Each number is 128 + 32 x the weight over the matrix's rms, rounded and kept within 0 to 255. Layers, rows and columns count from 0.

# layer 11 MLP up, 4096x1024, rms 0.0692, rows 2658-2710, columns 64-127
[[ 95 138 150 132 134 144 104 135 157 120 168 127 143  86 127 126  92 134  98 119 145 119 156 155 125 183 114 120 103 148 151  94  89 171 114 139 156 196 139 135 107 109  95 106 168  96 121 174 177 144 133 173 176 110 123 139 143 120  59 142 187 100 121 138]
 [100 211  88  99  81 117  91 152 146 157 155 119 119 117 172 152 161 145 118 129  91  72 185 181 101 153  79 162 131  85 155 136  93  88 146 102 164 108 118 125 135 131 154 137  84 117 178 168 127 122 140 116 102  65 119 161 175 153 197 153 129 159 105 150]
 [139 156  54 146 120 158 123 122 152 126  88  54 124 159 102 124 118 148 129 174 157 146 149 140 170 118 156 153 144 137 125 142 145  81 125 124 150 120 110 126 158 138 128 148 118 176  84 177 121 150 179 108  66 102 108 106 109 135 122  91 147 132 152 142]
 [138 145  94 144 111 147 152 153 153 122 100 119 144 165 109 108 172  70 148 113 107  95  99 103 135 117 139 125 123 124 109 142 121 131 131  99 108 148 153 135 109 159 157 145 108 113 133 151 147  76 153  86 125 153 125 107 133  90 103 134 156 106 118  97]
 [131 101 135  93 148 173 193 147 143  92  53 114 132 168 100 146 172 166  94 155 150  97 105 123  87 111 133 163  98 181 201 107 143  93 118 117 130 159 135 149 181 110 116 134  83  85 125 126  83 106 118 177  98 114 179 117  96 102  70  97 126 121 126  97]
 [126 109  86 162  87 140 177 130 164 116  77  90 153 136  89 121 103 128 159 123 153 133  70 157 185  43 130 154  91 140 125 118 144 126  88 114 119 116 113  99 142 172 119 110 113 111 106 203 142 116 103  75 156  99 109 105 124 218 122 102 156 133 154 155]
 [186 120 145  81 179 146 131 180  70  96 123 111 148 121 109 150 133 134 152 163 115  82 139 165 137 176 132  82  82 211 110  43 110 165 178 149 151 145 160 172 111  96 177 201 109 134 104 170 156  77 111  73  99 158 123 106 146 128  78 134 102  94 108 163]
 [184  90  94  95 137 145  87 138 167  41 137 151 100 125 131 133 162 100 101  96 132 122 127 177 143 138 108 134 112 109 137 139 133  99 116 132  84 141 151 134 140 131 155 123 117 132 129 133 136 120 106 147 161 136 104 130 107 118 125 144 112 138 150 131]
 [108 101 169 116 171 124 165 203 159 101 172 101  99 106 120 122 204 137 155 173 147 160 133 163 168 103 143 153  99 163 181 111 124 134 102 137  85 190  78 148 118  99  67   3  79 171 105 115 142 165  69 145 104 111 144  88 122 127 139  87 148  92 124  55]
 [ 49 144 204 130 187 125  99 110 102 152 124  68 134 105 163 119  92 149 144 161  83  74 128 149 168 100  89 113 150 136 141 156 132  72 154 136 130 144  73 133 115 131 130 144 104 106 155 109 155 126  85 126 126 113 110 111 158  80 163 129 104  84  89 116]
 [132 128 143  86  62 189 214  70 109 137 124  69 113 189 106 111  95 103  92  74 170  91  99 140 196  71 206 209 135 176 148   0 165 135  96 135  52 103 131 191 159 137 147 118 151  91 168 159 149  89 146 115 186 177  35  59 143  95 102 156 147  88 142  53]
 [126 103 190 132 134 129 111 124 134  90  48 133  98 121 154 118 126 171 170 140 173 105 111 113 128 108 120 113  98  88 115 136 170 165 151 145 135 159 165 150 136 107 125 121 137 109 102 121 121 102 112 123 186  97 131 168 134 130 149  92  78 128 152 115]
 [135 161  53 103 161 169 226 119  72  74 103  86 122 209 100  65 219  86 103  56 147 112 152  92 110 140 170 108  89 142  95 140 158  79 112 122 108 139 146 187 123 167 120 126 131 139 178 110 192  81 171 129 120 182  59  93 185  75 115 130 109 127 127  64]
 [117 148 144 123 133 144 185 109 106 142  75  99 185 127 148  71 116 116 143  98 202 110 187 156 104 120 140 142  84 136 120 120 128 132 108 100 114  83 143 127 147  84 132 108  97 159  80  60 126 119 179 123 154 136 180 133 152 123 122 162 151 139 118  90]
 [122 126 131 148 138 159  66 137  93  28 145  74 111 106 180 133 123 127 139 131 127 121 113 107 143  82 164 159 164 150 109 153 133 126 163 137 117 150 130 168  93 140  86  98 137 116 122 137 108 154  80 125  84  72 102 142 154 241 155 105 103  81 187 186]
 [137 156 154 141 177 118  91 151 153 127 140  87 150 141 135  77  85 122 125 157 109 114 112 143  71 112 135  98 120 120  93 137 163 161 135 118 152 121  90 138 133 120 116 168 119 123 128 123 134 117 145 136  99 142  91 120 137  93 102 119 121 120 116 139]
 [118 142 122 170  88 113 153 121 147 153  78 121 145 143 178 162 114 134 141 107 142 137 119 163 129 192 167 130 114 150 177 152 125 144 137 113  93  95  72 157 167 113  97 179 140 134 147 103 100 149 141 148 120 107 122 167  81 107 166 127 133 144  41 128]
 [123 127 146 138  69  97 173 128 140  96 106 162  88 159 137 150 102  92  89 162  85  88 115 142 108  93 119 164  97 149 109 115 122 155 105 121 111  88  94 100 119 139 178 171 135 103 162 153 151 137 110 131 120  61 193  68 112  99 119 154 159 162 132 111]
 [138 127 108 118 109 132 215 159 180 121 184 114  86 116 131 167 117  77 139 131 134 150 148 121 109  77 116 160 124 133 113 138  92  91 155 126 156  92 109 114  66 145 134 175 130 161  85 154 101 189 105 125 104 167 128 156  98 128 188 121 115 147 147 125]
 [107 138 136 121 141 124  88 122 117 134 111  95 121 148 103 147  94 136 131  95 143 137 102 139 105 141 136  87 116 121 138 118 128 161 127  96 149  90  99 174 102 136 137 106 148 114 126  79 134  99 164 115 127 127 156 128 157 143 107 167 182 112 129 148]
 [112 161 182 114 119 167 160 100  91  54 130 120 146 101 111 110 146  78  33 106 121 162 162 182 150 148 149 131 184 133  73 226  78 150 151 122 155  93 125 167 151 191 104 140 137 197 163 193 162  88  95 133 108 194 139 174 161 130  83 191 190 150 142 150]
 [136  99 174 164  98 103 184 134 121 123 160  51 100  93 152 141 179 131 108 147 163 116  80  69  96 105 123 132 197 126 142 146 138 104 127 139  89 176 176 177 160 119 130  98  98 119 113  74 149 170 180  96 199 192 123 118 119 131 151 166  97 160  94  98]
 [194  73  92 182 118  50 118  80 155  92 131 184 136 131  73 121 161 124 133  91 126 101 162  98 150  92 159  95 140 121 114  73 149 101 145 142 154  69  72 144 104  90 189 159  72 204  75 155  85 117 103 162 204 173 144 137 158  90 106 119 100 148  96 145]
 [105 110 121  59 183 106  93 131 175 134 132 114 100 114 109  65 128  93  89 143 131  71 121 129 126 137 158 167  81 156 166 139  94 174 107 169 125 193 116 169 140 170  84 126 184  91 104 138  88 132 127  89 134  98  93 109 163 113 105 128 197 100  50 108]
 [184 154 215  93 105 112 107 140 157 137 147  66  95  89  94 182 113 172  94 108 184 122 155 145 119 113 171 156 164 125 120  81  67 118  83  71 137 102 179 101 148 151  89 144 103  97  95 109 172  97 144  77 149 164  85 138 139 187 114  93 103 103 130 116]
 [109 120  43 149  63 166 109 153 112  88 184  43  83 205 196 116 118 199  82 162  62 142 139 125 186 160 126 150 153 154 118 135 135 122 166 138  68 144 142 129  94 151 112 138 172 238 169 117 105 121  89 168 127 162 148 171 178 135 114 162 130  71 160 118]
 [147 119 166 135 183  78 147 169 131 196  63 133 144 108  19 145 174 165 183 122 113 148 146 122 106 156 145 118  97 100 144 137 103 130 101 121 175 147  74 111 144 115  98 165 188 103 154 132 164  93  84 141 123 114 151  91 136  72 164 152  68  90  73 134]
 [127 152 109 146 104  71 179 105 146  67 140 128 170 105 164  94 143  97  49 105 113 103 146 130 135 119 116 149 163 114 117 166  88 114 136 108 121 137 116 129 121  94 102  70 130 122 156  92 104  96 146 144 146 139 114 161 119  69  89 123 116 189 111 141]
 [ 46 114 145 120 168 139  98 146 185 152  83 147 117 141 137 199 151 127 113 162 114 124 120 160 144 170 138 151 121 115 119 101 107 148  86 229 108 202 145 104  92 117 179 145 104 155  55 150 128  81  99 155 135 110 118 125 123 136 185 154 148 113 135 136]
 [140 165 118 111 145 113 126 109 138 147 145 116  61  98 153 139 100 109 146 162 140 112  95 140 148 143 115 178 169 141 122 115 108  95 112 139 151 127 120 141 135 137 136 103 108 106 132 127 146 120 117 118 123 140  72 147 147 121 125 127 130 125 143 154]
 [128 152 134 115 140  56 106 108 102 161 121 117 108 183 167  97  77 129 163 145 125 122  95 166 117 127  84 134 157 111  96 121  47 189 116 120 120 127 138 129 152 125 138 132  57 119 111 167 149 124 160 139  96 135 164 125 162  94 148 176 134 195  55 157]
 [165 127 126 127 242 139 116  97  95 105  99 118  71 111 142 145 115 122 112 197 154 151 145 132 130 116 124 118  98 149 177  95  75 141  94 160 145 120 133 149 105 168 109 126 123 162 145 106 122 114 150 162 136 197 189 100 139 157  66 186 122 173 118 121]
 [ 98  88  94 100 173  76  84 153 135 178  74 125 159  64 105 114 168  88 163 143 149 142 150 133 123 171 108 145 100 118 162 100 116 113 132 108 163 122 140  89  73 138 220 184  71 104 176 218 120 157 158 133 149 157  81 139 102 154 105 119  65  91 148 127]
 [125 139 133 147 157  99 127 145 176 146 142 102 112 176 167 114 161 126 112 134 207 133 104 144 111  60 183 141 127 155 100 136  92 135  87 121 232  88  97 163 141 108 133 102  82 154 174 114 121 148 145 163  54 126 123 105 116  90  84 127 175 109  85 237]
 [ 85  92 137  98 140 101 136  94 101 123 119  99  87 123 108 149  94 165 164  82 141 179 104 113 125 105 156 125 124 125 145 153 126 177 103 109  88 115 128 115 100 123 157 129 130 103 135 124 162 111 124 144  96 112 114 141 122 131 130 101 137 144 110 157]
 [120 141 105 109 160 169 119 152 120 172 116 138 151  86 124 168 150 103 108 148 132 170  77 142 100 126 122 153 131 117 146 106 107 127 155 152 161 185 114 116 141 156  92 132 116 125 110 108  75 106 129 106 142 130 136  97 105 131 132 159 101 172 118 134]
 [ 73 202 158 147 168 151 152 114 118  98 100  96 159 180 127  51 131  95 127 130 178 166 175 134 166 113 141 141  77 143 182 129  67 128 127 114  83  95 159 197  97 117 145 134 163 198 172 108 111 127 190 108 132 183  93 130  98 119 101 102 120 128 105 130]
 [152 165 124 171 141 112 128 139 164 145 129 101 109  77 163 112  97 106 140 144  91 106 162 145 132 142 125 131 133 102 141 144  83 118 129 119 147 190  86 126 142 137  65  99 136 160 142 141  87 155 109  88 127 179 169  80 131 108 136 164 138 128 112 141]
 [106 135  68 145 121 168 176 132 146 114  92 169 168  88  84 136 111 109  90 150 125 197  94 104 153 185 142  91  95 111  99 154 175 237 154 145 103 120  93 127 158  76 170  81  92 148 148 143 109 149 177 182 129 155 137 131 115 104 109 112 138 148 156 139]
 [135 138 179  85 117 143 122 135 192 115 141 146 125 158 191  78 128 118 125 130 166 104 179  86  88 124 158 156 132 141 143 134 169 171 156 108 147 179 100  72 189 142  94 120 122 193 162 123  91 111  68  48 137 142 131 196 122 151  79 136 182 109 181 112]
 [ 87 136 103 128  83  88 133 136 141 117 142  74 117 123 140 127 101 142 165  95  88 120 156 137  97 147 132 115 137 142  91 127 117  90 137 126 172 125 121 118 123 131 118 128 133 101 130 128 134 126 131 160  94 143 101 155  95 139 123 150 112 126 136 122]
 [126 159 115 182 189 129 140 118 113 173 117 105 159 153 165 136 117  96 135 140 130 140  67  91 132 126 108 139 141 200 102 110  92 164 184 103 149 129 120 126 192 144 128 109 117 122 127 166 120 143 125  86 119 121  94 144 144 141 133 107  70 122  99  75]
 [101  37 154 156 140 106 179 189 112 150  87 148 108  85 171 138 111  69  89 144 185 133  79 188 129 204 102 108 110  75 167 131 143  85 143 140 144 128 137 137 116 176 144 165 137 153 119  66 117 134 139 156 133 156 123 160 133 157 142 146 151 153  74 131]
 [ 99 123 132 135 193 104 132 138 110 130  82  92 132 136 158  95 135  72 144 128  71 127 102  92 128  66  89 135 167 148 123 158 169 134 140 107  97 151 128  97 160 109 108 127 124 142 139 128  99 163 154 142 113 145 111 155 131 137 161 128 130 144 127 117]
 [227 138  60 100 107 142  79 199 165 117  92  32 102 204 215 119 135  81 185 153 150 149 193 120  83 139 156 152 185 189 105 147  83  59 105 143 173 199 159 138 124 148 108 168 156 155 129 132 149 101  91 125  74 168 120 150 106 139 135 140 139 175 192 170]
 [ 87 117  81 127 156 108 174 154 123  96 192 138 135 120 147  54 102 101 126 218 155 126 103 108 135 168  98 125 154 158 144 171 190 149 122 120 152 114 184 130 141  45 192 147 110 104 132 134  82 158  61 124 133 139 122 109 164 107 131 136  51 155 166 163]
 [158 100 104 138 123 109 125 109 168 116 122  58 165 115 113  82 105 121 185 106 140  95  98 157 112 131 104 113 100  89 171 135 154 115  98 145  99  92 135 165 115 151  98 145  75 140 168 192 166 120 113 104 103 179 122 174  59 121  80 139 125  58 176 111]
 [129 155 154  97 108  67 116 135 152 192 128 225  80 157 148 147  68  80 132  91  96 128  96 175 111 115  87 105 142 108 175 131 124 129 150 164  83  90 138 128 100  62 166 170 142  52  82  85 121  81 182 176 160 138 182 111 219 145 139 158 126 135 121 177]
 [157  56 202  39 210 156 135  83 120 157 117  88 112  96  83  91 170 151 133 146 137 177 102 141  65 151 177 144 143 142 154 104  85 120  59 120 150  71 134 108 116 121 104 131 100 130  80 154 179  83 112 151 114 122 112 123 165 147 107 133 192 175  90 149]
 [102 102 103 153 143 141  64 157  95 150 204 159 120 176 180 159 139 154 133 106  97 230  58 136 152 123  80 211 138 160 126 167  82 116 119  75 139  99  82 148 116  94 187 141 104 131 148 152 115 132  68  70 105  59 107 161  85 142 101  94 166 145  86 120]
 [178 186 158 162 104 102  81  94 132 138  79 105 137 133 131 141 170 117 115 136  98  74 147 165 118 168 153 127  58 152 159 125 124  80 138  92 196 166 175 144 111  80 105 132 139 150 138 140 155 139 149  36 142 153 136  68 106  82 112 113 148  66 171  88]
 [ 50 142 104  84 113  93 172 138 150 196 142 129 160 138 124 123  87 131 172 133 146 201 128 177 148 134 109  91 152 105  94 105  98 149 164 146  89 161 120 206  76 147 119 121 135  42 124 142 117 117 170 130 134 153 160 145 100 101 127 210 133 116 106  58]
 [156 155 104 133 102 150 119 159 131 155 100  89 131 142 162 121 124 124 111 153 126 167 140 138 164 128 212  88 106 107 167 112 131 109 133 136 163  88 121 147  88 137 145 137 138  66 126 105 161 121 157  95 132 139  95 115 119 103 195 166 104 118 121 127]]
# layer 11 MLP down (transposed), 4096x1024, rms 0.0563, rows 2658-2709, columns 64-127
[[144 107 137  87  85 118 190 156 129 141 164 181 196 138  69 112 167 117 148 126 117 114 131  92 134 177 172 143 161 106 134 104 142 138 104 171 136 120 108 141 195 124 120 135 139 142 132 116  57 143 191 121 117 118 115  91 144 157 107 115 138 103 148 106]
 [149 115 135 166 144  69 142  59 138 143 111 161 171  83 169 126  89 134 100 110 131 137  68 123 113 183 121 159 108 101 105 101 142 156 144 170 114 150 117 113 105  93 102 130 158 139  72 139  99 129 127 153 142 125 155 147  99 140  97 148 121 139 124 178]
 [120 105  95 135 151 137 124  49 135 135 133  92 100 119 104 134 165 153 130 129 158 121 114 136 165 155 126 107  92 122  93  96 141  94  98 127 120 125 113  92  96 102 118 156 116 118 119 126 104  78  85 114 127  88 120  97 116 114 149 160  72 179 111 160]
 [112 127 103 127 114 106 153  54 164 136  73 115 105 130 137 124 103 139  98 129 130  92 163  90 128 111 141 155 146 157  86 122 144 103 130 120 150 126  97 104 165 123  77 158 129 115 156  83 148 141 120 179 106 100 216 111 136 121 128 139 118 179 126 165]
 [104  86 171 148 125 146 116 127 139 138 166  96 157 126 120 115  87 144 144 119 148 144 138 164 164 128  86 101 118 150  84 103 124 137 141 153 115 108 128 142 110  97 167 112 152 139 121 143 141  87 190 103 123 123 114 113 180 114 179 222 133 128  98 140]
 [116 120 142 120  82 111 136 170 138 150 150 160 108 142  87 129  63 139 184 142 136 142 111  85 123  87 155 159 119  56  88 161 118 126 146 141 177 134 118 162 109 152 137  94 109 163  26 153 130  97 209 149 109 110 150 105 130 100 168 119  70  97  51  83]
 [116 171 119 136  86 117 153  88 115 139 129 174 108  79 114 127 152  96 146  60 180 156 138 130 157  60 168 113 126 139  99 149 163 107 106 133 155 154  85 122 117 151 134 117 177 122 109 106 148 142 163 101 130 133 105 168 171 125 207  76  90 129 166 108]
 [150 139 164  84 120 130 151 147 142 152 126  90 115 118 132 122 151 133 135  94 114 132 116 137 134 119 113 151  95 110 166 157 125 129 134 155 102 111  91  82 107  90 161 144 123 112 124 157  91 149 112 111 155 154 120  77 131  96 143  94 105 125 123 110]
 [119  92  92  67 152 111 155 102 131 120  43  44 116 125 179  98  82 116 177 131 108  58 128  66 138  61 122 122  89 171 146 144 160 125 162 164 128 131 112  95 121  94 183  97 124 157 125 159 139 106 169  97 174 139 143 148 101 168 120 147 139 148  96 112]
 [ 94  53  60 120  98 108 136 144 130 164  96 190 166 119 111 143 168  99 156  75 114  90  83 154  84 111 168 124 140 144 104 117  98 123 157 186 132 147 117 133 131 152 150 104 142 169 103 144 124 149  86 100  99 122 129 142 105 120 119 126 138 132 149  98]
 [125 132 147 124  82 171 131  83 187 143 134  63 140 174 126 150 224  60 161  63  85 154 218  90  70 126 136 119 127  87 162 162 148 127 127 105 127 114  68 105 161 216  98  61 172  94 164 140 134 146 124 101 107 142 166 122 109  85 154 164 173 134 126  78]
 [110  85 158 131 129 146 134  72 121 162 129  97 100 148 135  99  88 113 124 102 129 113  75  79 136 109 128 144 165 124  87 126 115 122 150 139 112 167 107 118 149 140 125  91 121 122 155 102 146 126 150 106 137 168 120 118 115 164 138 150 111 136 143 142]
 [131 165 132 150 140 102 162 202  85 161 168  92 146  96 128 161 128 141 171 124 113 240 132 122  35 119 130 109  96 147 175  84 123 161 175 171 150 141 102  65  90  98 158 143 150 112 177 136  60 198 153  99  82  97 151 139 154 137 186 153  89  84 159 142]
 [ 64 148  90 114 133 105 181 114 181 127 108 113 141 126 111 112 121 143 129 160 108 156 135 140 170 118 115 136 163 167 139 140  75 121 142  83 129 117 138 120 110 175 110 111  94  85 128 119 141  95  98 146 170 108 137 160 156 129 145 102 156 141 145 132]
 [ 76 157 115 151 124 101 114 130 134 114 132  59 144  90 104 167 155 123 162  97 130  99 139 143  64  81 136 108 155 165 103 185 139 137 187 130 110 113 175  77 151 135 107 145 151 136 150 155 146  80 140 142 124 104 163  96 123 163 121  63  97  65 106  87]
 [ 87 106 132 115 119 130 185 108 133  53 123 133 177 108 101 172 139 140 175 147 116 116 163 109 145 126  89 134 141 113 130 125 172  68 131 114  99 176 127 175  95 130 128 140  92 123 129 139 129 180 120 140 141 126 143 157 152 101 118 122 140 111  85 167]
 [149  79 117 130 171 169 159 181 168 112 148 143 126  89 105  90 132 188  88 131 120 130  76 114 136  86 114 168 185  92 162 127 138  86 126  69 126 101 116 136 135 132 127 134 119 115  62 129 123 101 109 131 151 177 140 118 145 119 114 131 168  94 195 138]
 [ 77  78 133 119  70 114  96 141 141 171 192  89 144 127  76  73 109 116 115 117 104 117 125 105  84 111 144   7  76 188 127 175  72 157 106 147  73 100 117 120 171 122 124 111  99 163 122 122 134 110 180  90  96  80 171  94  99 128 156 119 152 136  84 147]
 [134 148 106 107 115 135 106 133 102 164 128 165 172 133 119 128  95 118  95 124 167 174 150 124 164  65 142 164 148  93 210 157 161 195 138 139 119  95 138 108 138 133 154 164 116  75 134 125  79  83 157 130 166 143 201 116  59 131 143 167 129 133 116 110]
 [138 120 125 122 129  69  86 179  79 148 104  82 111 115 133 161 132 117 143 136 162 140 132 156 125 127 128 119 122 140 113 143 108 112 100 136  85 156 144 166 149 108 133 141 120 142 201 103 143 144 126 132 120 103 137  74 130 147 127 134 125  45 115 115]
 [103 114 118 126  69 134  99 142  98  73 121 115  41 119 116 126  82 150 148 143 137 130  22 165  86 127 219 123 158 187 157  96 118 147 130 108 129 170 152  94 111 114 140 136 163 120 184 103  91 118 141 104 161 105 193 110  74 107 133 116 103 143 135 139]
 [178 171 130 144  99 143 125 180 123 136 175  81 174 198 166 134  97 161 163 142 172 144  86 135 123 106 143  97  77 122 115  78 127 141 131 138 160 122 161 130 136 139 140 128 106 103 207  31 188  90 146 117 146  72 109 124 159 135 131 117  99 138 174 109]
 [140 133 109  63 147 186 163 140 206 155  55 165 124 143 152 141 101 124 200 104 144 154 102 131  92  90 138 137 127 133  76 117 165  80  82 122 124 121 143  90 223 176  65 133 152 141 192  97  91 120 141 127 131 131 150 177 161 161 143  81  82 138 175 149]
 [ 85 125 103 179 146 117 141 104  69 150 113 145 106 131 168 129  98 136 171 129 107 183  76 120 160 153 113  82 162 119  35  81 126 158 127 152  81  99 141  80 199 115 135 143 106 120 110  96  79 153 103 138 114  74 140 116 119 122  91 150 139 100 158  88]
 [116 189  94 158 142 183 190 124 114 139  96 160  92 137 142 136 138 125 166 116 156 130  83  47  95 147  95 132 159 151  91 160 134 159 121 157 174  88  86  80 111 128 141  97 136 101 114  86 132 125  86 147 126 148 128 107 111 155 118  92 105 182 110 159]
 [129 136 124  84 161  72 159 122  72 100  90 109 149 128 201 146 153 143 122  63 213 145 139 151  98 145  84 141  90 123 125 140 139 130 134 161 132 167  71 165  76  37 122  93 185  40 177 107 143 103 115 114 122  73 111  93  52 164 162  89 124 167 143 110]
 [139  85 138 100  99  90 115 132 101  98 129  83 105 147 149 145 127 177  68 156  89 121 162 108 150 138 118 154 136  81  81 112 118  82 114 201 110  91 137 131  88  87 201 129 120 177 125 101 118 195 136 137 156 112 129 162 136 150 159 130 154 102 114 119]
 [101 164 146 131 163 171 135 100 127 113 108 133 122 149 174 124 161 149 136 132 145 133 134 130 113 125  87 119 135 152 135 136 158 134 159 152 142  64 167 138 180 134 119 147 110 102  95 118 177  61 128 109 109 102 149 130 120 100 157 132 123 139 147 159]
 [154 109  88 123 138 128  87 149 148 137 167 148  74  98 124 121 164 102  97 119 151 136 118 138  79 117 150 162 134 170 158 144 140 195 126 128  80 101 115 161 111 121 162 122  96 141 162 117 210 123 160  85 121 210 159  95  88 178 109 159 164 142 148 156]
 [109 108 120 153 115 128 152 116 122 122 131 124 137 155 103 144 148 128 134 137 119 103 137 107 167 106 112 121 144 124 160 160 146 115 142 105 128 110 127 134 106 103 138 129 177 105 181 154 141 186 146 115 142 121 165  64 174 130 107 141 149 128 121 103]
 [164 142 132 114 107 132 161 188 194 135 107  98 102  88  80 128 169 123  78 148  94 104 139  78  99  62 146 138  77 197 197 187 160  64 172 177 135 188 144 125 136 160 131 145 169 124 162 154 135 121 163 156 191  86  90  60 124 127 161 113  72 160 103 127]
 [111 144  94 149 168 116  74 151 140 162 112  84 128 114 140 104 164 116 165  92 102 142 101 135 121 153 172 117 159 112 121 116 122 128  56 146 142 112 138 122 128 138 158 195  99  93 151 129 106 151 184 156  98  92  85  95 143 152 152  61  88  96 177 160]
 [133 141 149 105 166 140 185  76 106 134 129 119  46 102  78 131 105 120 133  75 115 141 126 187 120 139 139  75 123 112 157 106 111 107 167 166 141 183 143 126 123 161 128  82 107 140 143 119 124 138  87 153 150  91 177 104 105 102 195 113 110  66 156 121]
 [119 147 166  77 128 146 108 127 124 125 117 157 116 118 109 187 177 112 106 124 126 131 102 114 143  97 136 144  73  92 183 113 117 139 156 122 188 136 135  98 165 138 116 123 195 139 108 140 120 143 104  94 135 143 147 141 144 138 202 141 144  56 141  92]
 [158 120 170 142 108 113 120 133 131 146 160 137 110 152 137 119 106 117 133 137 110 106 186 113 134 138 118 115 128 163 123 163 156 105 117  93 141 109 145 113 114 124 120 118 126 180  85  76 109 117 155 120 115 117 104 146 133 132  96 150 119 145 143 109]
 [131 112 138 117 115 127 126 129 128 124 115 127 145 161 137 146 130 131 173 118 140  77 170  88 118 138 102 126 121 133 129 123 163  98 155 100 179 132 127 147  50 169 132 199 130 122 127 119 172 144 143 144 142 144 109 144 143 134 128 112  92 139 130 144]
 [109  74 214  92  97 125 136  82 169  75 147 128 102 148 170 138 152 203 153 144  75 132 114 112  84 138 210  85  62 127 154 107 129 215 120 137 147 227 107  42 133 109 147 107  74 151  68 162 147  99  86 121 185 113 110 155 189 121 148 202 161 129 144 118]
 [111  45  91 138 110 144 139  74  98 124 138 130 113 131 111  94 140 140 115 120 115 152  65  91  99 149 142 153 143 146 120  86 135  98 152 121 154  95 130 109 112 146 165 105 102 108 129 150 148  95 154 113 112  88 106 111 143 139 162 160 119 138 147 104]
 [172 155 130 101 132 129 166 122 123 169  89 134 114  87 109  77 212 128  91 110 155 134 133 131  98 131 130  83 132 134 129 169  71 132  98 113 125  83 112 147 133 174 152 128 145 140 162 148 160  63 127 105 100 111 137 137 168 175 135 104 149 115 137 112]
 [119 108 121 132 136 156 164  86 134  68 191  61 172  94 115  80 144 158 120 151 131  82  88  42  91  77  50 159 106  98 105 130  24 146 171  72  90 123 117 156 117 124 132 132 124 109 107 156 131 111 131 172  94 125 173 110 119 106 111 135 153 172  99  92]
 [121  86 123 178 166 127 117 155 146 142  98 145 134  92 105 155 102 107 131 149 101 116 104 137 174 128 114 201 152 118 138 111 184 111 130 125 142 126 133 128 151 123 137 162 141 110  82 104 127 134 127 171 100 109 147 106 131  90 128 140 159 134 131 119]
 [ 76 114 158  89 116 146 150 154 101 139 119  93 108  91 132 173 120 110  82 149 129 117 119 128 134 150 130 170 137  89 127 170 143  96 111 174 148 154 134 129  81 118 129 143 115  85 137 162 151 112 144 107  77 203 148 107 103 131  88 145 117 124 116 147]
 [ 94 134 137 133 135 111 173 188 148 102 102  86 132 113 184 139 107 102 114  99 181 142 167 153 118 173 191 145 116 164 141 128 171  76 139 115 124 166 103 125 145  78 171 136 123 102 131 171 118  95 107 153 196 148 106 158 156 137 124 113 139 141 105 159]
 [137 141  98 189 114 165 111  71 117 121  20 154 143 131 144 165 114 136 120 155 111 119 123  72 123 180 188 154 107  97 133  85 138  95 111 140  94 115 139 134 102 139 133 105 158 140 117 144 136 161 123 141 127 112 147  94 124 154  86  79 127  87  99 124]
 [ 94 114 168 100 184  49 142  87 104 151 157 158 184 140  43  97 200 178 108 102 100 141  91  79 150 129 149 118  85 108 149 151  75  96 162 142 153 102 168 141 130  45 134 106 142 107 146 162 163 133 166 127 127 140 133 169 123 127 169 123 121  74 111 126]
 [116  69 147 114 104 219 121 110 165  90 134 110  87 119  66 137 188 146 130 123 153 156 141 157 134 125 131  50 144 107 117  94 137 125 135 108 135 184  97 137 177 123 132 157  89 152 156 161 167 104 137  22 144 110 140  79  83  83 147 140 115 130  25 145]
 [189 169 112  83 162 170  97  40 100  88 137 138 123 102 152 126 186 132 115 120 139 118 168 144  99 154 150 100 112 148 130 142 113 115 161 159  65 174 158 110 148 175 138  77 164  89 153 145  60 116 149  95 124  80 113 100 191 119  83 106 100 101 113 103]
 [109 139 113 126 125 175 158  78 103  80 164 124 123 111  33 143 182 109 123 162 122 113 141 164 141 122  89 171 122  70 139 204 152 133  93 159 107 104 124 162  93 162  66  73  45 193 104 156 173 119 171  83 230 199  53 151  98 145 106 139 107 149 118 136]
 [174 148  76  67  67  77 120 124 121 136 131 134 143 139 107 115 173 100 142 162 114 115 153 133 178 138 125 115 123 154 151 137 204 111  90  71 114 143 167 164 158 161 113 100 170 136 142 147 129 133 145  81 142 109 138 175 146 113 123 119  64  32 184 134]
 [136 115 154 121 182 127 147 125 124 138 123 117 126  91  72  84 148 126  82 188 131 112  98 139  84  88 147 149 176 125 154 121 130 100 121 130 127 159 151  79  85 110 154 119 148 119 116 131 185  80 107 104 176  95 174 110 119 112 145 158 136 142 112 106]
 [ 82  94 166 107 176  96 137 151 148  98 194  99 113 133 122  94 133 201 148 115 174 163 138 105 119  79 113 133 157 117 140 118 161 133 179 133 121 122 102 131 123 143 176 133 149  78 170 122 159  95  77 145 141 159 100 208  56 146 173  80 128  99 107 100]
 [124 143 104 159 123 133 110 167  70  66 114  78 169 139 110 112 137  27 120  85 203 128 144 104  55 101 106 106  99 181 142 129 121 113  80 153 143 135  97 107 151 157 174 135 108 159 162 233 199 168 113 106 147 157 151 110 208   7 140  48 122  94 170 188]]